config.toml
hidden_size = 96
num_key_value_heads = 3
head_dim = 32
intermediate_size = 384
hidden_act = "tanh_gelu"
positions = "rope"
rope_theta = 10000.0
rope_fraction = 0.5
init_std_up = 0.058
learning_rate = 0.00983
decay_fraction = 1.0
decay_shape = "linear"
max_seq_len = 1024
Each number is 500 + 50 x the weight over the matrix's rms, rounded and kept within 0 to 999. Layers, rows and columns count from 0. Numbers have three digits each.

# o: layer 4 attention output (transposed), 96x96, rms 0.186, rows 14-63, columns 32-63
# v: layer 4 attention value, 96x96, rms 0.218, rows 15-63, columns 32-63
# q: layer 4 attention query, 96x96, rms 0.23, rows 32-66, columns 32-63
# k: layer 4 attention key, 96x96, rms 0.249, rows 32-65, columns 32-63
o14:581537473425539475506538639503591437482496478490537606541447612494578568549476532602503408622531
v15:539513520508543582478517536534483467474524508564491549504495515541519426417483589473480557506519
o15:510474527535518421489390517448499587489509549487397483492486456468559603517432531516430485540527
v16:552422476517491583556432523532496450516455539525545548489496563460462544543467475494546480476504
o16:486523536485454477384536584376531598515527455484575467431429449519607536357591501492533490448528
v17:512535509528455515570520496491483452510534507533498400399448492491490448407510530457557450577550
o17:439490438411526508393446542461604569512509466581424522510571500465558534527448515544623480478516
v18:479518438524560544517450460444528523526464457485505419572444491443449519498536549514485485479459
o18:371557522575477497580425601524479452457434596572508548467530527494570545546428533506482506467482
v19:472464473505484445516432468512482395530510547505514489420513476506518468496382501456613397440580
o19:505501579444499529555570671586562591502526483474573521513529502458486607465547491501467592441424
v20:517438473518495499514492533512557473517439490517523450438591471496505447479530537434473482451488
o20:463528459490456515473446527410488496427447481505518555509448462483523609520524533594509485546544
v21:439553447446550476536552517489420426425487477522589559482460420550490508539557603469521433454561
o21:566494639592499371512484443458526557382414563495506513468385452530519483444488530503537486459477
v22:433571515529500516489559369556593580521482459456455566515591447594542521532551464476446427558563
o22:513441536560531437641502498512404451512493391544565452488532481501437519487557532489639555460392
v23:564549535494541474512477476502550539501508497469467571493499451559520462537495498507473389523536
o23:405436594480533470486571495528469511513438437593450520542483462460494351451579483441429519549484
v24:546469496497452561429586459439472527533484530432481500567486477468487538495514543503548503474457
o24:502600352468496547478449583474557364481531559549529460587517395485529543535493422517482490547550
v25:518562452465412543418547456494454436403481497510484459542471457486471452423587437463422427597485
o25:570468493502543472546467491446502539556455459531523520442488548451475510553460633548475493549544
v26:517516422445526551497512521512492503453506522507500512492491432499522517479462557554479530485466
o26:495500466497499473507465476450489440484474517552391396460498480530568536529552488470475512531571
v27:511449513441424512550507483475514480520504500572538518539501534476519486657453538578447477520470
o27:457496537491614434476490570490457598573493437459498524472555462480489558444458521541486628490551
v28:524548473563464461433481513537552541474490550503493564557396585496511584507435513438466545497520
o28:475500620463566549666578443518502441511523463466500500477491540384539392512385445506496486513506
v29:564489504456525529503428476526499515514520562503416528462549459513496461463471509443454510546492
o29:457424451461492458452577478494562577481444526457524475492500575513505563561450462505382532534441
v30:514453494444494513473443464447432506526429489510427521475548526545528486516553474543518516481444
o30:478513486559485484438553421491469411416467460449465563492486509413484426582549479417495527551494
v31:479490429526499466493469460454429433584574501498566464474458516451454492479544508511502462510496
o31:494560581455436519452504541537594503431475524555544455526544537553522481572488504474499528451564
q32:426506429467527489462401450434592493498514491538545467572461562568425560486498385477446498471490
k32:447479516463466508495513491448488463508518447479505519472518452459490505431545520530553507481607
q33:559478477455550476530550560512533532495487362446447550549464506506441450448501503471478546532466
k33:513514525464475518532489522517522485530487478487574527487442487541476594495440463525522491504517
q34:599520539513397459510530522545461473493477636544493538484493467434566462577417594583559471552492
k34:556499562493485524444531526470499518484500493529451491533514547521556507481538535465560507497536
q35:425494446518497471471442427472415538506490567528528461544483489533400550509424497542452538482484
k35:519509535464488503458495515449519464482548420456512496459509465432515484467524460467485489509588
q36:462477561461535397497422509507490494571556477496493546531425518486547473482447522548467506500477
k36:522523472500514570497471467498484475468533495439375491435580482504504525515493544501528486463577
q37:493517451539445518510501484516436502546508528550459486545481492495472530597455522522488487514494
k37:547535484486552589452464553538527527472606507513555556500501477567453534548551556552514422529501
q38:528492496539589564472547464499553478464487489455499493481599451500463454453582484501472505491500
k38:496508430578472520548491548507581488527488440427519492513466562513550471535530485428556453509509
q39:573468518551624534525566536606493515377478514448429515428545409489537487437529496516429585503423
k39:485486475528560437556412454510511490546483493562533490514485501483438472524505507517468513539444
q40:539535534463488495515597472589428536466481573491522483540494513552478567610444499584560473538409
k40:490517479489536460574588485480567484534509498497579474570546565513466480550539463481575478480434
q41:513492500524504488450542516544551453488441526475494469450498537495513468457502464516482552536554
k41:553506502451461519496580514516514528510510451460487475521457550451462411515487437459425436535517
q42:515498567523498535496524528517509512478515540462457473522491553529598485505505518491513451515560
k42:486485474529520574525624531538518505473481411476593458472499501544531521462502461494462525450535
q43:529526438451520538440531496529545510440520534500556487491482462491516502473586541504510486538534
k43:480554459513529512553415527507440399504550492498488614545523436504458638579503529497536575422549
q44:416508506516502491543406506502485561597466513502486459459511542475507480444542519490574520532443
k44:539478504492492490413525508554531472518510555475485425508499543512532487555461453502429516498496
q45:573460514508519533485492412506485506548501595538493501529552481525454537560460453476436526450446
k45:455473504564547516574453489512540513467432506481544517577473563474472475504385469486487461490520
q46:558475508513497511541421448516447559514448450499524544512526546470399437477491507468482500456482
k46:542500503543545492505505508542444540495484567534548476490503549431495601490445566519484530529525
q47:514524495539471498572465566445438409454482511480494564463457430419561516441534457476429448392469
k47:586512458545495467500510399495508560502475489485479518567520519503435546522573559486477521476455
q48:473515450555529486459602460458500443500483462548475468520497470482515518528551522582387520569499
k48:539505515509455480512467500497474494479548491515557572494496511488482498463522467448471466477362
q49:441430582528514499473537507500574467532469492477526525512437476562552491483506403457459470510484
k49:524512449495544531437509490475526492534448492518507496543492517446489522501471524498525457514425
q50:487477441470456543495550458553414471540467499492456484479488465514504512473523536506499504521502
k50:470523464465514520434475580534504489494483507512499480468509548525535485469467509516501456597483
q51:503463555416492463519590441532465563543434491466415468548476468500494499482545513527427595525511
k51:518548473536521528528499587509516467496491505499442437468539548529514427467531509503518546518446
q52:569503533470522590492505559434508547448438500525617437519468505525532514494499482509411548513506
k52:443536490487492501463506451457520508561452472441508494423475539530503527449472480463590508509539
q53:573505516516496531454511495483541462498494532401408530533460583410491531509551532496492489478519
k53:550505477564488494608470520463527521507498494541533512516474486568530472496509494461512497464472
q54:530448546520551530529477489465485501521492555498535515479521544472517476540502472530445581548450
k54:509537507510519443581496498547486485519446496521487483547518552521433516537555537469459438523482
q55:529498423488498456497482442528494455467465441472438450519428539562468524578447492444512507503547
k55:527518553512453522487470518445466508515519489507565561444453499452539498436519502560493428436549
q56:472518494486555440538464466557482477472482547481574547553388556481428497516500519559542490540570
k56:463495479528422450450492479524525475546540493487465495557538476549431521458472539478534512434567
q57:451506462541480471540490463473466508468531510540537488431474414490498491504504511553515564450463
k57:540512488497512479534541539546505523503487481472429491532508548495481499523566464537528538496464
q58:504530455435531510502479605492547480563536484446499568389511500554487441466528436493507486503456
k58:526490513485495504457532463523511558496491484514492449570577455459586503420528522551459517508478
q59:495545416497521469429489513444474533515486510517498540474523512490477579524478519488355468525499
k59:443512491522504584540491508500455498416494517481460564475524471479523461448506512510502411470487
q60:565522491516486479503510492515472531467486595507553484508507507543464511499485436512474485549499
k60:448507494505468481464552468507468505498468524504488503466466481472512525510596499505497506484473
q61:537499442442519466512504584448535536519473396499499602486485478506495470515590506543512492481492
k61:480523515510512511500466440569435516508569524542495538493491534455513556531478523427504519546473
q62:489487560543503449478436527493504509487537602514489522516551467495548481442508461486473534466442
k62:552529371559483494540558475540519504453387520514498484449474518506512471505518487482513516553469
q63:440472456534600524481459521521529543565511505527538473474512502509378521512532546552471457506487
k63:462491493423492513504550532472469523472475508544555509516445523472516433538436486483437544434565
v32:512466546550542628501591542465525570507519378464404474505431591477478540417537540420569500574535
o32:480475508530657492482425553556503512420534449478433609448507515497523472457530558549503598538486
v33:445523460492531499595525535446462511468431515456494567414481535471545516471502453482532504595580
o33:482540553533512473471484553436527461533420514447447565453482515525443553509498474564431444398495
v34:525497467510435392496407518433493471599427452437533534458531473417560535493486562514570495486514
o34:545495541530460477408517448460421505502495604517520429409650511530576511495567524526499469490507
v35:411581412526486522401551551455554519494602488504495514419497483427496552461541511516487508424400
o35:470503550540487555473489463382498503451551454499622441416561403539463407454512550514547543444548
v36:539488487443510531510536480485478530489500465546500535485494475555479494537540534630409516559463
o36:479532468493462532501451579512487515453496495472538458510505431560505541488439491520450472493507
v37:521477525482473515459434540419463493442486515489579530545527441468510505429523532548454466400509
o37:474533562478406538569483435543463506573447650528519474499478413521456465589400529522501555470439
v38:455591401456469490584553440542474592518620410499447541398627521550473493540533499640475516424440
o38:478534556515496605490512572426555530369561473485644574472481465461599430529499473417493466621590
v39:474526507511474512468487509447488534471490498492460477425549549628498471569549440489373540490539
o39:487542449566511506637528549510523449373515503567618486545400547522490604585489422506430409537533
v40:538452444535460462460432508524539489419521536560550515447620409530553569508558490558428529558405
o40:599425540448491521561451387493425543550547515465552438558558499517540487543545518398514517474446
v41:447488456513532561551481532439484566444550487497569560480549546457472530514509534609588515556468
o41:395440496497505443463504501576490464568498535476482469550559580507544440495534465532515425550474
v42:476534516456529494476516531544502524496383511445537467483504513530460499526492440499522487486442
o42:544495546383421420584486520534545473420519531460416533513449549570474544568501557555502491539523
v43:508529467504500466493520513429442596447501429490483469517539526587482495564619504504528540581472
o43:485500546423518490511503458401495520417546516522536420535538516511481542500480417519556505503536
v44:495442427521361501519497429556618490539468493509505486488494419532477449524562474495493460419526
o44:565570455526455507546458413437514430554462514526582554495486547553427494508553427482515424479478
v45:490452612400546525509519499429411599427512431503526614492459464415543594416577478559576531516513
o45:449495509503575472590487523550511455552463506485491537469496452447446470393529519494492534439523
v46:470432535513506521516420462478529482540520413546471463521509527514373534566463499472564503469605
o46:514538467590520588391603514552512553541577470530378481439550547558491540568498447465560495526634
v47:444474512453473622458467589490522478554480369435460560553423436490551528433584459445498499484432
o47:522437464493523523518467561470473460550414439470478556516469404430461390379573445407559522427507
v48:507438438470486494547518472526503477456518495532541563533478406596535421544544461511609559484390
o48:548476573416418489568471598546553472471512434535547508546481536477508489570480467414548556550415
v49:474518436507401507554407456478568504436443596573560462461580498545467435517520524439516524513492
o49:517506500495539484524471480512582559562470533604503445486570537564409485595468514445497530523561
v50:508499505457388445461458510534560438521531515506561404510553576545440426495443540474479471419508
o50:502444489569502528418611472424501508476529427427456467491436484517518518468492505443514463581513
v51:463445473446470509604533553493538465378515475478501530403473490534534454506421435394542451484575
o51:540472537545495461522461504456450364458461506512464509498428587429595526535469495462516457492538
v52:492548456431490578501429582429499546518489445509472552392479559514550446491604488607532391468607
o52:442505504469480580490531608430603454502567490503489482554519461456596463493496474517463546468572
v53:489508533480538509554468542449546530522338506483520502466460584488501518562503479533461572499525
o53:488489498488513494485555518489548523436478528414495452457486450503500514502532428542464537445532
v54:587489562458519559557503427511501494514486426491496514640482451514518474555486455461563558527490
o54:541488412513484465559589518559477455510486478433551549512472478416416514523484482516551598506409
v55:508530450533530469459478448478516600450492487553518533553482510519447534605549497529422516452511
o55:417445496427524539444527519512567515497557503498521495504510441538452541413501466401540513556542
v56:503489484565512433498457523543572572500482545518411506449462515509504514527505475455403463462533
o56:514533507596535523550491443480445479454554545567480528535533456535481514526453503520461461496611
v57:505485541548586518524496436453539503465506490527547517568484544484418538543537487420470485494465
o57:512511521539565538562543427547445537496460518485493490504518561460461545518513547506516537547517
v58:415511474436524453542523528489497570491508424503461399352554519554517544522582521577448537479550
o58:462442578497438503474460563369563601468558526512512460433501553520530503480498560451514517484590
v59:413483410484437533488476516516503413447464501534470572383503530548555448517352526553445572441496
o59:507531526541548515476548425494550512510543534532455510467445508525491490510470509434531485444628
v60:547520494472470566492511524452460496516616526502557507515562521519590488558536514490539517489426
o60:506481487456455505520460454456552450515481517570538475479541516460553456430460520531475575468436
v61:593424561487480522510463547557428448522523549543404537514512518419574429516518487318506483431435
o61:536508489594483533535454399481426428505450503488436460388567518433559449513589448496591534486458
v62:575513554549541394513441501550512550501381512488492468550477587605414533611500444469415541595547
o62:492482448544462567437558376474444436385526555446451499581489571548432584630470480552589501535656
v63:443507513549565588453545491529485492524551504521555494499539499525520483516520464578591425442544
o63:484480457532507465462459567495469547522526528448551526512485578411522433526466458513539442535535
q64:510500480506495519472482540518460494487503527445533568524444490504489492492468493508480525488465
k64:481499482491502475533493488501537494483513476502489497473505501534479483471521497513499455502541
q65:490534480518476543493532478471526534515500458536494498506498490539486521487489544557514499497538
k65:512496542518498460489511518481495502505489471490510479496477492493537478512532493480521494534513
q66:517481499488483485479435513498510493488496532476548523509484529491511487489527491484518539476508